Each number is 128 + 32 x the weight over its row's rms, rounded and kept within 0 to 255. Layers, rows and columns count from 0. Numbers have three digits each. The size before them is the row's rms in percent of the matrix's.

# down: layer 7 MLP down (transposed), 1728x512, rms 0.0401, rows 461-527, columns 128-191
# gate: layer 7 MLP gate, 1728x512, rms 0.0525, rows 462-528, columns 128-191
# up: layer 7 MLP up, 1728x512, rms 0.0547, rows 462-527, columns 128-191
down461 078:116128147215122098148107094095161150169141065141137158093150126105074158115129162110146083133158083129175109111158088129126101104099083125102126126063152093133139126137131118132154074136119103
gate462 098:187130118089132155101094161119104191106112156103137092134133141111099128131099192117075143157175066153093145148119028139096130180154137098185143089108141079157207180140164173122081089158130088
up462 095:118052105131165124200139123028140145107147065162072120103141097069132118151109151141173153147120110112117147136150106105173123132096073116168124144194130093109137121111112089153123133169101128
down462 097:111197088111141128141138116185145114140091200171162118162095108093127108172095111103129137130123160099106164106105134127081064080112136073128160111064121179092113103153104148090085127118133105
gate463 089:117086174107127103075190095176102157131183130209113128159116173128081180073152125093166094179166089105103124122103139125069112131133165150106105185097093133143187151077126171128187174114114154
up463 092:089176062120114090115200127174150131189114121089111143164173162120132128132140150170106102138064121164145130122103087195153177135132133151089118137173190112204135086154130185154156129121134168
down463 091:131147102141131104166133101206084138098130199145177149143168091151132130105147087129075146181136102114089134121101081141091091062163139112152115135090131117150175155119125107090098158157115106
gate464 099:169091138154213116136180093064122066147116153146123145101116123131113156136153123078075140129183113145078218109068091191114127144119167114094149096079150106146123157099120141128172137102109083
up464 095:125135154103155104107117120111129140089104180155122077147125153088106156123136134107167168122147126198130173055148100118161113108163192126098067124113096191135163129106095160126153130119102059
down464 096:119148145159153059130147142123093165067162132121097146112107106165139079181054135137096149136126091151135151134155078134134171116131095137186083168186119145135094106127157181169147116196134229
gate465 103:152101156170153111079097164120097096098137177112157175096099139136140136127132110067090094137189104173148141107123090125141118185118115115164118123085074098149173074138127157089109072095075136
up465 102:120207110118103154107132098157095110116112119158174145136185112129157105131169114153178135132150117135118160134110117034131110094161155113124182140088134104093125095132068093124157112141123121
down465 107:089222086094113186149129158110099089137102168195172150120152109153097096159108163146075097083047079083117126142149159162098136059123177177167051137104117129132132145201106099159166115165091163
gate466 103:188114158134172109163176157202157178137109131174155116120073204164108145156101094146201143091112047142089058151090127142165056109185120133108080117132136147091155107169072140163127138080166148
up466 101:188113120112133146127126114121144115157237100098140122125078116120069142128161177100122060141088164134047141080190133217068154107124143104124147098150109171155100206147132113119147118134082121
down466 107:097132052148173106107096151126165125127151083078088111128154130153159175135155100110168119176139140142134093096127090156172100158085178075108118145174095107092100087121169126150116060161081121
gate467 092:101088123123108098120149182110077164121093133144096123110145117101109091187137128170128107159166136166109107132128079135092112085114176164111108105114151119110111120115139106131135157130056127
up467 091:137128070143086089164119125175164083149080119147112193075119102075112095114128141171152066165075122097106156174129137127070090101139122163179171123146180117140146142123171121097123114110143147
down467 089:089107139131175164137107112139138104153105092176099127121095153137133103171118123097130146116133171157144067102045139179150157157112141149117134118104118160100145056112102159095144123149110107
gate468 090:116096110167031124153078166137109125145162112099058094102137118125126099164127128105162144100086180119126103125132172149149168132115126103107171101149144077094089135111152108096130109148114092
up468 089:140041067100161159155140124177105138137106194191155125164133125092167197147142114134143138126081138104152111117111126113146159071153111051110128174137119105136128077131127113147133098114086100
down468 087:146102153130110157108177156155145121120174183086152172098080106097119139102145157103125113062122122196185116166130126143079161124108140159132115092142180155098142121078146154146127156191090154
gate469 086:116154090104074114135139125154151197125114073150127127134163097138184142107136111137133145103058138133119124114155106112115105136136177152211140121133143153122125131184123120103175149135126135
up469 085:091152093142118127128087155157182150157116137079130129112157128093161127118140162158117164121061143070088127159191104179106089102108132090115062153140108087109107141160057137122161156116174133
down469 077:152115109140164131147148129089114073106093098139150122125170075110082118093160091098093117162142105159137097123110106130142105093036117189126124159147151126135127113136088139124121102108079113
gate470 094:125141145189125163117122144117147130142073098138074121079145110177110073105070133141114067175099140127154127059102110096111113087097159118123114131075105109131185102110114147164095120129046114
up470 091:178130117154128121150119124067135153120104132156127143165080150135077126124140152155089079146183132139152145086116130106109063115110127104095170152132131141112177101159130142127090141132102139
down470 094:113155119147068102124144140157133133037152137062144159104074122122147167099068131110133102182068159112083093078095158149163137152132101061198113150137102124184136093054164105096085142122193112
gate471 084:153120127123119115116094122147168073152142130084135133096128158078073131150144132110130115131127168097157110078119165118118163108075129178160138178170078104128095120157130124129115090135129143
up471 089:155152154132091176126141122135149073097157072116177201146151151072146143107175141106064123136108160107089103143107149105150116165174179059121108123090157112129135129141098120109095147118137156
down471 082:095117118110157087123130122124145117153108161141117164149177108171145129082115146158129150115090078161163127143163098146100115089078104145094149164149122155132076131128132112116169103133093102
gate472 098:112139129093147168083156101122186087160099121130141094136152151130133183107165117169147159177111166097135090111128110177095139212198128100147104148119121127136152143199113120119137163124096140
up472 098:178105127098143038165096068117176114099137121066163120190045123158101102142103138127130106157133162123166138136118136097104151206174105108168088110160137153103169162158154124118159138091145121
down472 103:093141116102107171159090104090042116080125127178110167126170092115144132079090092164099152105137081100096067151089138178123137090107131097102120127139119083143161147071140161120094069142104141
gate473 096:122127083112142145107129125137186076096125104153152112139117109117143135109127090124162165102140113084158117125154089133060137192129127112153075132137144138128096125148144083134146146162120132
up473 099:102085120118142153133096060118130110135173086148113211029071122146134150118140063081118195105132144046194115072094121053129109135172138101104164104161032089170129167087134109168145084107114115
down473 099:100150093096088112157090167144117106141093077184115093175176127107101099163127160147125114130144164128115130146118194051121143136110170118176140156196154167157047092151087109155151144170092078
gate474 101:145144165117196140135072095082057119129197125097173125139141160075126136081119168097066166106168151180104105092136169158137195114088133145061155091116116089112192121164147120182148127098142137
up474 101:119114096151119111201133129068132137029116086157128152163109200142071158134141087089081135129126101136119112122149100107122111168100125108181079145129160118129101158179117105060088133130101163
down474 103:128134134109085118095108205132125140143120080085170136092133113160161160153113175206155127119147151110127121132159149114107122056135119129055152137186158108104173111122138141192103123181101154
gate475 095:087132117104121105194147130094075124143093154129099107172119118136116088148116109117131098127116076093089140071047076168161161097114115098131097135106177086107143118126100092163125112162165139
up475 094:131136147134158109109116150131143193100149129137128176157134142104176140101183099088123120065099161132203134151203099197142163149132144098111124137144073171185118098158195146148187056129118157
down475 093:111077109135101154129181115108140050144179179090123101095137118099188114165155144122152134199128138102149112141087158063171128170150114134190189090186105109110157067158109102159104086197042157
gate476 099:147101165149136118099111122123073153138201227145132094081146165125119156093144120123124108100156154165155161150161162176162089122117186111154170105144138097135134091156157072154108147141147108
up476 096:138116140142171094127145164118149068147123161162080131156200084214172108142112102141093120176113139140143118174130105149096144119183103103123163161141134115148077189106176109155133109137141166
down476 098:088094162058085107156149167083240146164163145180187183128125158114135216166108151109148114109158106132141078097151126158162116131110123125105062081165113096137121140077162105153089117054114116
gate477 092:190125151126101187153214122112139106110141126199113120134164112135111153103181135122109142148111125119142144118106152118132086186094105119075150164108100141092119148127181086070153172142135111
up477 092:100144178093134062103122111127093173130191187077106190074090161120174137126127144098100113080142167132120112147123126122106161124155109173160177102090110164099157096097183129155116106125114145
down477 089:101104168175118160122152131141127098148166121135092155109131156074180174139187118153186137117118126135154137166123138133141089136133139147143166124176061138167080138103112130185091104156153165
gate478 100:127152220119103149165052096175088104141143167134118180152166130130111097097113104152167137105118116109088139110122119129128075091179185115114123154093093138108172104089128105149175140111090162
up478 098:204098147142103163098170122154119140170119141120153146114135163117110100079199156159102069163114154084176120172144172101164150116089062144158129122134146082137087221087136106085141117122069100
down478 095:126166174087190114166181163140101107098134091134153037179163140137177181200113101106124110130122067186142114108156116105160154161129149099149042149080181115153147096190128111098088178134166109
gate479 102:096178107172169177066157078177096179129118190118097103114122137136193167155142077173135110140108128110102137152157207097129127073165128117166104108114109134153131095122144152185147152112111105
up479 098:115141139155127072113157173117052098152106109207073148111133018133166132146072089062096119151140173106170120131054116124093096180140066134159115138125172161105125102087182129115134106083151130
down479 101:157151103099058141072107094137113083103143206092069164159114034107186082175137164080061134113166128075148143159155145143121172071107105122136093103138124128165150120177093089111140126141080117
gate480 108:069116129117114147110123087114110073099124117181150103144149120080147129072160106095129203134078101123134139174175117099120085132114152118127056077097128099123168119143127182138136101127078106
up480 108:134120142129107087135118094126105121111123143108144182158078146100083122070178136159136129093068103110096091101136126142128114124173206152151161115127196132183148127075083162103114129099159117
down480 107:095118130073132159126063158077130117131123118115109110084145155087130149058094137118128117014075072160167141156192082112097168106154144138111130111108167138151116100100172127129107180112102109
gate481 109:092148129049112148121183135133067137088194087103167162146126140133123143093139052102096161034105123111132121120093115125155130207144145130147106051113159087116145117109139142070131148112127122
up481 117:073088145111100139108154111136151144090173110144115113081114106070109143116051134095130164088150135145155076106100056059159151202171066173106114105155111173104176056103099179116119155132109149
down481 115:113150162126122155121075113125155106124118127151119125120141117115154117160128132116156087160123112160084086102194131107126138152122103166067167092160163146136120145142130133142116134112127091
gate482 098:111153111152099121103139122136146118119108146126134090136162183122125118146163081136150141088111169140115135154134128169150155114061149153108102165147200153137118153147104119100043105123153102
up482 094:138185111115114097143131142147110149110152095168139128128140085108062102117144137125105133170126114095173155169139103111072138101132148173070105117141167087158116207151106149143189109099087111
down482 095:133132188140124107107144077134164136123174119134144096100168158093196136095129117102139170090130147092144102120108173098086171156121105147168198218152127152107131097164121105138093176197138082
gate483 105:097112152138107115123080092144123114179074125161101100109116153097083069129132084161144159134121096168172120100158136118126098089117121104089133110152106091149129130095154177135113122145140113
up483 109:197122120134100132120133123142177091177120131113163142122070144129075134118139124167156159143032151078116199085115082118131181118176162121130128141129183149163105150112174158100168120181149144
down483 110:149102171151171142145071124113110108119137105135119097117125149099159039099106144117152121127089033136122142162086048155119139079109162178132116110150079150098137120142171140086137166107118105
gate484 096:150153135141195134078131138166094125151139144131168128135143112101157173143197110136140145121154132138100081083098145089113019129159114087151083129153147133092180050181129127117113159102101116
up484 101:127135135128173113117136112162162174130130124105145129169117132102104201187198137166149085098158145137114096101118162137126097128145084073160116094115096112142154084178130138092128154133093150
down484 100:144105129130109118155126153140158102133100164187104152122139106195130098154087139131136092117100098131088191124124147150097089141108161135132083122109115157142098143118118171136131123122135106
gate485 104:156149118117121120166116137103121197153097163100120128091101160125119173155094178114148076099132097157139081097162097110197108108182115124081122125100167041126121059156142152138124121146124095
up485 107:137090109143142138151076144112103079118122089112134083083073120165094084135186094174133124136130184110099116111123152087139139130112079126103176124153129175170132112072139148103149132120106130
down485 108:158140147120114081167154150139127145127144156154138050141076121173057155132121106127147153119155131115167154135086083104068194194150147125172120173096117179125094177177065081138092114139132128
gate486 109:149086112117099114159105106067111072115149071112162167125136121109203120132144111064095069134172070169116141117191095119138131072095091154058163119151165101139121146124129129197120119156105127
up486 102:149189119118122149157136049124162163050078099094158145201126142108103148135112086105122057180131101114071158119145142137124120075062095109164142154130087091083075056091146107155118141125149074
down486 106:159151134143124182138116149145116156162156163077105070149136101114086085064143113163163142214144179066103141121111131143099048121184137066152157103108118165088117114105077059105140131142111141
gate487 110:082126128171202120099154089143093116127108126133196133118093173110141088112154115132151156131159082156157111165137093159118119157135085170133180118147144147137139107140137113152144181127134116
up487 107:143167140169101108099140180111143113160136169157167080094150116127169136155112145067086233146093169141135121118170094115142150159160131127183133192139113118135121125033139156091108133092131129
down487 110:117175144113070159202095141123174108106108135071156143116115101162156138121088175086143174168097116125067135099051143172132158062122125175126134151085096177135163112139129155062146135086127187
gate488 103:135185169056185100138140120093135178081134144101131122135127115123155141164101096138113208053112112209199140086120097130102151151121145159125123151181179124091168176160081151147167168086145141
up488 102:180131138136108167124140094201151099142125143119131081102176122122086113071174137145113122122111126129116210166139152120141183089174096101080078083102122086180141125129128079113157090147124089
down488 102:181131110094114145133138146102120153128161124159163114101110150166112077113158104201103175097142096139095098175052125146115158145124151117127140174096085119089086130127181139105119097142053084
gate489 110:121140109170162165088156066125162070119144142087129126082145174159110139069096166131112106059161128192145160112117144120159068097147125173141103153089125082102124112122121094191144158122168134
up489 116:158120156096171121154123127130076112158113204118087057074056094126145154122172171120146133095102162117128173117118053159156170112125149111117144130202155102107126145098135135076137102137102147
down489 116:115154081142106119162165152113081083128123112146086121096152150141159174121142105166140110181100105165162166182112136119149167108064099161091143117212132134180157130148194129113150112133085132
gate490 106:130142123110200137070121165126089098177148150150114128140125140181125085122113063145117102154154131103152091173045106116138129119177133176175163112085144092110106175138108116145143139124112125
up490 104:118119126083106174131136140162112124159045149160180098081092119096157088088141138134121127185110110093143109138081079117117168165152092138101132108166137116121124077057145130150137139080115072
down490 105:151174132122135060189069128060060133126099128119192164097051166096114104097118129122177042113089096129119127148181090126092132109162083125123110127065118128141070165101147083111112140118165130
gate491 089:099106140135146131176081103143087115143083117140146097104099159146110169107101105105093165138122149190069129129180142109143157112102156093125133134174089094114178156157078126116160073090154104
up491 091:114139156117164142150120092104173139110118135136141149113088112152138139136124118171109061158127112098148192115071152151052215175151123131113024151146179155133104160170144126155153077089061154
down491 089:099089120133097108100157183111168112117110128138157128124111150146151114152142160149140159102161094161104101120139124094127160139108134119151201089128143118142159147089207133161125115184185095
gate492 105:113150130171102174138121143144151161149138096108104086162164163164158110082113113125093110153136129194083112169125064202183125134148120145154137130057132206096155109161098122048109115065147140
up492 106:127031141142087128160162093129166146181104148105150143075096140184112134116125137115115143146098077147113150128187120117140158208090166151119125131106180166118127107159140113108177130191112131
down492 111:163119173149122153132119145112147141159107136092139102154129175165170153099135133111118116086132117139052132132150122154136113106109122131150116145104148150146117121126164146061175106162084109
gate493 108:151115111123111119079134139172173142129117173158140157146073171122124148043162131098120117138143080101210108119156098175097085126071158092154111115135181132131146079113134144185153126109178119
up493 106:131097188136112123163076125106116109173105150168087111133179124123177079148092140158137203094089102127128109124112169140139187141112216117098156130084169117219135166153101149180095158090112064
down493 109:109140106129168156106159116134112198149136128137122108089081142137074113141139144187080204147180150097105126136073126170163129151176180128213151106110146103066155193148093095142184149160062102
gate494 095:143096203097159137134137175080085109131157091196137155127096171130118126098100126124139095156095136117173144049109103148130110150123162108126096075124146140112127147133162075137127179103119125
up494 098:132151125127103184077176183154122116152128154090142089133184075146128099138079150184121080182061158083140103123136132168119136116132110114086173094109179169174100167129097133070096076127138166
down494 097:155095085113129150181132121091092153137173150169080169129123162129110136114141147066130124158125118137095125148130123136116164073143145122136183152147119095161165107121134116114142128114144106
gate495 110:102183104079117157157116073115120155123110140076100141103090159146142125124161143210142193158106061085132071118097125158119146131163160156144120095119181042110164135136119169134099134146133155
up495 107:099108145152112152115097141121113117119149171100131064075121120164150100146132148175121136104107142128125150164146171084149137117181154193149087107121118137140078154134157146127113137144167138
down495 110:151115146128114110125123091150142168116127151101150132103128191150104122164112184155162077127047137104134084090111074184179066119095133111120109112113165081212194106135099171176119142148154151
gate496 092:128135135120140140131116143184147110129131107136133132093134169165113100098104081078116177150126167176142134109124102107153093145155091124161170157103157185138094139151141129074118119089144100
up496 092:103137142153116150099110148141108069153145161157135148148115117073159076145134143120142152175132108139172133125134068120125143191115118208161102130108162068138140123118121139084194153137136105
down496 086:123119127149115108095160141129096123107135152184057108134114118166133153153140151133137119142148112126070128128113065147140113104139100083110154107043128151076137104169141150086098099132165151
gate497 099:191068136068207146113116175079111125080191092139140136079121095167152168191102202114132112129142156182123105093097148092142148133160123180136090169144090145152131116120171161130145085125156102
up497 099:050150166142114185128160075069077103135113098089114087160138053110121132072119124147083152144154074154158126125121133144146149128070162133111077148160110138124122121121140134097099100208083127
down497 102:109167105138081132083115137128141092130067133102149074120164145116158142126132135095086119129077106157172169106071177103140184118146156125131093143153095110128093108090169091116101123078080110
gate498 083:117134178188106165114159085136074153129097107174130157171127194165132157090199108067111108153158131134159150064105134101090135108116142069148065148139127117122140103059196135174138128067071157
up498 083:169130135096116125089184115146101145158215155168122075125126124142112180169115088159181179167085149083130114102104136106113135129124137147115134147064066173107124158112117109119128129103117142
down498 078:085115101180101099179145125054103104146117141141150166099157095137141090081046122100115152073169088167153145128100125115102139140053110177121102149146150161165098136134105120111153070098103130
gate499 090:072150111125154122097166110124127142128111179081074137138126154119178140077088133146130115125146099137176089159102140127136098114090154099169105099096138068122127113141114159175143147168130144
up499 088:103103136166148088167150164136120130178094138152126121133144106153129141124105186067095127153153102144111124092144134175143133081087138107132123118061161135119064150183131105083177175136161102
down499 087:111110136189094161100082131087161091110157112079210118097101127100119136084085143120146068136128119048128150149166080102134157138106148132133101112151105051150133059098099165180111091127116110
gate500 083:149170106156085172017079129131098134113041130058105155101172147132087160128122147123078118133116131103155143190151143115170111129205136124170091098156091124140099151119089130139131118128167124
up500 085:159198119113151097144122150144159107185043148135113150122125120176132156132145116108150225132174155162130155139154156183171142092145156092185126135096059155087140120136157148146115169149095104
down500 078:159090112108142146119155097058127104102152136110147121078076191086097108091100146104118087147095085109162096070096090135154051124104130161109111137212141105115157112176128141148114089110104125
gate501 103:113138108175140061081123112142120116079152154109167137144157063160168141113129089118123082182109145169095129056104135131138154203099099089081077149098101137084107135141152101109192096164103117
up501 103:130163144114130171146105120118073120111123057084120110079120072122117122105111120165124146077133100121141145152122027153138093188178129102136123131132165190176165084127122131102075176130108114
down501 105:138137110077184134090126071160131123049150159134157124107143096102069136124184177139037095146136148141116186154161126214153144131125108079099175161164146093135100110173117165121118153104111163
gate502 094:055115169045120102099140085081076130189105079124115105127121053138129125191129157160103096171114115174125088076147102110125103132099132155119147129082129162125126109119107121121160119136122120
up502 094:146159145134163057251145099136104201150126121176146093147139088138177177200140146185081170099200145167099105076222149113089142143105158151132101128132145116140160098145116079131140123101080115
down502 096:129186078097145129156101141158113134163138138072174132167073152123068135146111170199143092184151099112068111078144105135093141065153101100143115132077105077190088143113160159163116113100104123
gate503 112:098145161047136101100139159112132117106169222095103184109206152119186130155144082170123180158144144164118150111139119125159137164189146116134140098132133136129128102167138128102115129068192110
up503 102:150133113144114042094112113080161114091105121106156091112188187116141144126111110165162096159133077133133137133135132130117102126133142135207104116164121122088098052127134144138114167120121020
down503 108:129116124148146108097158137186166179147141064185129164199128131128129132100104167122115139111112151116093091111083160115078180161140100115107125193126156149168209141177084099206108135112123214
gate504 105:141124154098085129101130121143147112142109101162162058106090156127081145121092132054124179147112118132196120068090123128090133180152125144150141179126065095134137099092114086195100112140088203
up504 109:096104177145135202114164069149123139133051111147146123165151121154123063105137111075145142183130131127179097089146127147119094106126103131036144090101105057136139170093098089138117094080114124
down504 109:156111137098065164168170165138123143109107169117164101137091159117144065107124151139165147120118112158083133098123120155123099113175155144092141105191158132083145107089120129131113142161146182
gate505 086:140201166106159130085178174116111123108147131118130067152179160161145180143142072091049156107124116126158135076102093206124124162164172065173132157125093168126114116198138174126175149124144143
up505 079:157169085099126083126173137129148131102166153168117120152089128141115146150194072105144163134165123097117179121159111147138161155152140127169077141102147132153137124163107110120122142098113150
down505 069:107092115178147119143152146115121137122074122189135175105168140134118134093076130135123094069076104132109050115100162091157141105105099155118126136131186062112120140139107094140140127126108144
gate506 101:100151128142112165079207128103098160169150131109160161137155081134152205154126148123144106152110057167169090112114099228145167128105136149095127153130112121156094160126093125139131137115120119
up506 095:147148159099093122120141145139167202157130162177114177105096131168150061119159120134102159034173128124150131121084078153109161159160179130158082089157064141144123077106146142085100148152108159
down506 097:107137095133167103108105114180130096086152152111152092171148144117120077089183126137198136185104091088158117140170144153075117109085144097141128155115181139157137116160121099109117063062102073
gate507 095:119112085155160082124124078136124138144189174083144125106120086058133169109095186108132121140156112114078084169097129188161109164130153138117099107080148113116087114149111084136150160121143115
up507 096:119153123130141080148164197098103125075081164156096051117147119118153150129098125142158131083092208105132097113145146098142163111208181054118125115172089155114156135138112075172118147136099167
down507 098:201100137117109144116126199172161101108199144095189142164140154173116121150152136097197111158083161150142157096100105119146121101127107138136135154129135122114091050112153182134090115089058120
gate508 108:115131086085113090123112096157125131164172181106131133050121104170108105151085169114144136072053137204107185103046080154149101125193106135120116122142152089102116173138140102101089171083173095
up508 110:129099142101118141156118123075139113160169149049122097128106136109160135113092153096112080165125087100056137160150110135157109134156132182092113125142192146107132094141118160123163158110142145
down508 110:105133131089114167184116140109132189079114101152130172162106155177116077183145137167129120107158105000121138132114148176111150074202118053149184104147155090129154175155060129151122124119155131
gate509 098:091167158085129131179158144159144141165112141086204106125145088146194153130153113127104123164133073145116155143147095158084142145124155141154076146090158166139124134106130180132103145167148179
up509 101:196110119127130150133117131157164134052157153153135072171132142112181152096101118126135195151114154146165091121157192137128130132172130075109170106171115126137167129091151070160125110146160197
down509 098:112091114095134168086088103111121080098098120157118167152172143128118096116144137096062116106131125145117128139118177141098078102095090114140141116127079100182076123158160103200102109091098094
gate510 097:170127091177094131064138093179161180145156075153145111153094105117093127058106189112100130133126146156153135152105153161093100171147114139069142098149168129147184171120126126138129111067140094
up510 098:166209106178103112116051184094101126141171104110115085090101103091162151137140111101089153113097170127157152079120137057139174123089103149121140132128158164117147095125097129079134139124132142
down510 099:102087056146167094112117183186133035091129142078113094128162141161140083134209132188154108134109054157149195106086157105126190146150147138143150110145077066118129088091140089148128111149107155
gate511 094:160115116106160132097170110114156105124186134172178075137133115157137139102089112121164161116085140150107160138090080142112098151125151185119124139091155111127107114179119138069118171141095084
up511 095:161179190130087171162123170110129086156107157143145128139132121103207127150173159102168117114148075139093132121079130110175132109088109157123125132162098162125161124145120151126155140119134159
down511 095:109128146116175119134132081172059127133108095111089097112083104144133076128088088179127131095111131093125129164194135140120136128127115146147159138135077174049085140069186081039122176144118143
gate512 103:134214072106115090141158076108152154168098150088131116107155132096142165123174103190128106131138101184123118115134077176130127130141100143103133110155152172192086128147145065125121106106118189
up512 107:160142187126161091166107095194134163123076118105134089110141144122167143170134132167115108127101135111166106101119105141117117100130119138120183102124079104121153075096104127103108080139179157
down512 110:084145125135113106152097091171120168108147101127085173125120086113105166173145150104134172118070121151127086111127100163105136170130194127133117158032088127054134146079113117119142118097210096
gate513 108:135130102158168086132153138175138194148116132098157126142128132159139137178135121087106139103097145138115107162110120160114123163156116130136147143165170145158174122109153125142119170093146078
up513 107:184111106148178081066118103163095154090156083116139112122058140100148070110173187107174087099117092125177169102152109161198158096088082096091113122192134122084149108134088071100138137157149116
down513 107:106141120117176206113103174132143174176121146061148114141078111098114181086112079095142162072083125173145084185103131125103092104179194177161057132145142185183186141175130154084139121095103108
gate514 106:118146074154091125109158102122120162104143163162119124165121133110139094107130134126088115102116069152157120058146122189087101131084142152121152149140164110157070176166090176129103149156165146
up514 116:042234098113132139139104115151115138110170127124124154150115127104145108093109139157159134093139096089163132135173175120051133167085131163128136079129121106171118179093116078163143157119154121
down514 113:149155103114203132154094127140096112145105090124149113117143145099083076109095167114176078137116158108113127069087060128113156077111111090095171099112151134147119149117125191095154100129174142
gate515 102:088116170163133037113139097192101125139127150174125108183132175135078096089119111119134168068081159106115117092108109085141073143169152140071100129098107100154132150076124073107127129098152155
up515 110:140141151107107098040146115104111123110106132140104161103143100121156122120113113132179153114051092110161100095130110177082105140058174164093139087074151135113155142114165143130116130113154149
down515 103:097134124179094163139100109157096100104140144069161154117150150110167172195086103139079183142093116082114094108142124117129124057132107102138192092116161080076117165166135120162163075085162066
gate516 104:125162110125132085116115098105180050164129098065111111146139160098074181093119187060107144139175095108132101107103130144148106070176146141120115167144074110138209175146101156094110129112072169
up516 102:137165173081149093161144142120200095140169083161185177085125120137047090103104137123122071176138126091106151150129100141138142128135077113107118162139133149088112166136149082128113112088176093
down516 105:115145133205073139128136183104082171143115147073090109100107115107158188195111128154112126114075143168151132165220141101152156098097126158081130115081072115159057146075054178116136129129103139
gate517 097:147082178102180118137130124101120103115139137173128152143130072144130117154121137135106121104060111114121093103109094115099151159057151103065172097086095114106168134124149133115119085095105116
up517 098:099128107144169108101135155120111147149168191152094062156089109127134136126111184173105077141121096165136160169093103148141202155139115090151084120163122138179104136113125093143092143095167122
down517 097:125110182120127114107127127129086116050091175192132212167113111129166096181123170162122158063073119109143138190119126084131104081102113122171120087142103145099154136068209081124128160092117148
gate518 100:181107086133134089110096118117131117108096128075124066119084130151111113162119070185092097120058106156138184157148091094088142140115079143139185093157138046141157156160110105175158089203127109
up518 099:137104141110136098071137150105134135141119180161196162140173154101140123103157073135157168165130169150092136121066151108126130150099098110122096135106081139068112083144132165146192135093142032
down518 101:045137167083141133148103139163116145147176062126145111107115100150117132176136151089186141074125115105163109123125084108111097110103117130142166149119117140139149197072109141205100143115142129
gate519 089:142124149113090097144160127089115103105117132103066177050127133124097198124170070077036119074153153092171092096110171136102118085148109173154130098115029103107182130170095148109144142124181067
up519 090:147127110131122104114126150148113127182152101076077172133117051129114163173066116130109160060134118111142150110121092093106144157148127132157061181118162093119108139054064120132121114065134132
down519 088:127135187089157181125097140106129149139134179147154138174089143109131174138101086136221209145124181123123136193111140138186110126136125045112165013101107143076147080149129193150150083042082111
gate520 087:150174088139116127155120105068104080142132161125086133160131149117130165183086119132095097145137168152104126138151169136158125112149127130137113140106125157111157080130117084133137170123089113
up520 083:102077143120160101103156084146124134122129099100146137116150104134100132060097058174131164151120112117082070180092102057205115172137173115159167117088172154128176124117180157117157134097150085
down520 081:094203120065117177161112061138099126118135161098116098155151126116199148103110063157178120128123159117100175156144086121149139190161211128117086138189086154103102130068159107138128148162121101
gate521 095:066162119180150165118123147110068115141194136140109080188143114118099179117155140129120099157082142082087121157097103095140113128109098133119149118092135118130120155103175137114147141091137148
up521 100:107149103125121154137124102107137158163156181138106103112146106062106163128135156162106133169060150118032120132092145118099174134133102132084135112145144131083128121151099156135136127106128092
down521 096:126121095126192074132131095088114163141142136072096196126151114019141099153084078162134132109132163131076165202179176145143079113096099138104109116129141140080081150126113093119135154122134090
gate522 102:140109176143173118089160117158137158147096079113154160122134099178120119115147104096138083099155105160133135105106160137108073139114179098108089118063092056112153138189125121194114099120103142
up522 102:150143142144103159134110130091195165104100090148087148141153115127134135113178085167112143102100118154147095131060176136100125129144096107131163090106068078102163148152192102094108136118154121
down522 099:135137075101037122095168085135105124156148100103089159132124098121131160096140177174154133149112119074138131159153123122123145115108139106136154157086142167191171106109096088135120091101151112
gate523 091:113190127105208211099137125145102149135099141089136106165146123153169172122130083141150121132107108175093137078103087144179120124180156129169086105122144159114163120177174133144121173123130104
up523 092:142156116124140119108126123137156138100156173107094165155111087179183127139150060145116127078159171115110130133151091114131161121126136155180102148113156090083109124154154148145151116082096132
down523 088:094100210112103079142095139101224102072116091134179180045102119144127110094084145111098109164153143071160114142100096161119134164067127183092109110098126118121115143110120096146158142189133136
gate524 109:139095089157114126134138089193101134150127185148120120132153117118144101104118110137073133083154124166125142156177124161097087145164123122159078124196147142141136093143163104087096129113109111
up524 113:116109127195148089128129153174071116135134158103059178096141160138125137124113152131135125151102128122140239152172120139140112090188071205083138066155157170122125127160036116082178125154101093
down524 116:095088141144129145142091139178136147072158129076084119147146124145162145148197116143077137094168152182111073170170165166151137146150134136140105143104062088155125083129139071113094100069168128
gate525 107:061168144146189210095106147168157125117127144135100099162191137174115148131131156160085139095154171115090127186136132135129134123122160126150118168115204116121115165128041100105151138097197113
up525 108:214104131136087075144099117121116109088139101122147112066163167184102111151174151146142162116141152136114137148202122109085134133117133208162136093156096115154072113081143150175171083182120124
down525 105:116155140118156140094111181105057162112142095157073166174106054159107106127166165067115068106105172147096060110111119078089149144170166190114131136152077142146137131114090145120157091111154157
gate526 111:085101134124149152093121055107134145130143125119116106127137101171171125103103132164200112092171071129127135138140095140089128188019115141109133069152189108131086145133082149145131177099245096
up526 109:121156105144151162133118046075100091168092177158143133154145130159091124174080119129082141089122133115163118105107170166140118157176122170061151095132162066173127127164103094111141164136113175
down526 113:143187126131120129181065119113131200042130114087136129148220097101158089147134175124129195143080096101127145163121146119109134111155141128188122152133134138094131090098130150086079110164192133
gate527 107:119127163129148123117123137162101114184118144073205084174196137197155084105116164070114041102109148127088158160130128117102085124149088070118139195096148152097107094160154129140150144133143096
up527 109:101075094190122096113104161116115157099155132097084093103172136089142173108121153199143190124135119156175166129123141153099099125129125125138161092165112141118169118127097130144117119140096113
down527 112:139063138095164169141128088096124088151088092158088069111094125134121099071132144130155156113105127166149146088057087127094104183107170148144115115149110065083127192160144148090092128126080100
gate528 098:103130116103073145118134092154098048144182130127115087107125129136111130117115134157163138127111138131114116124139135067088138113106109069135114148099145083137094091119126081134145151062088149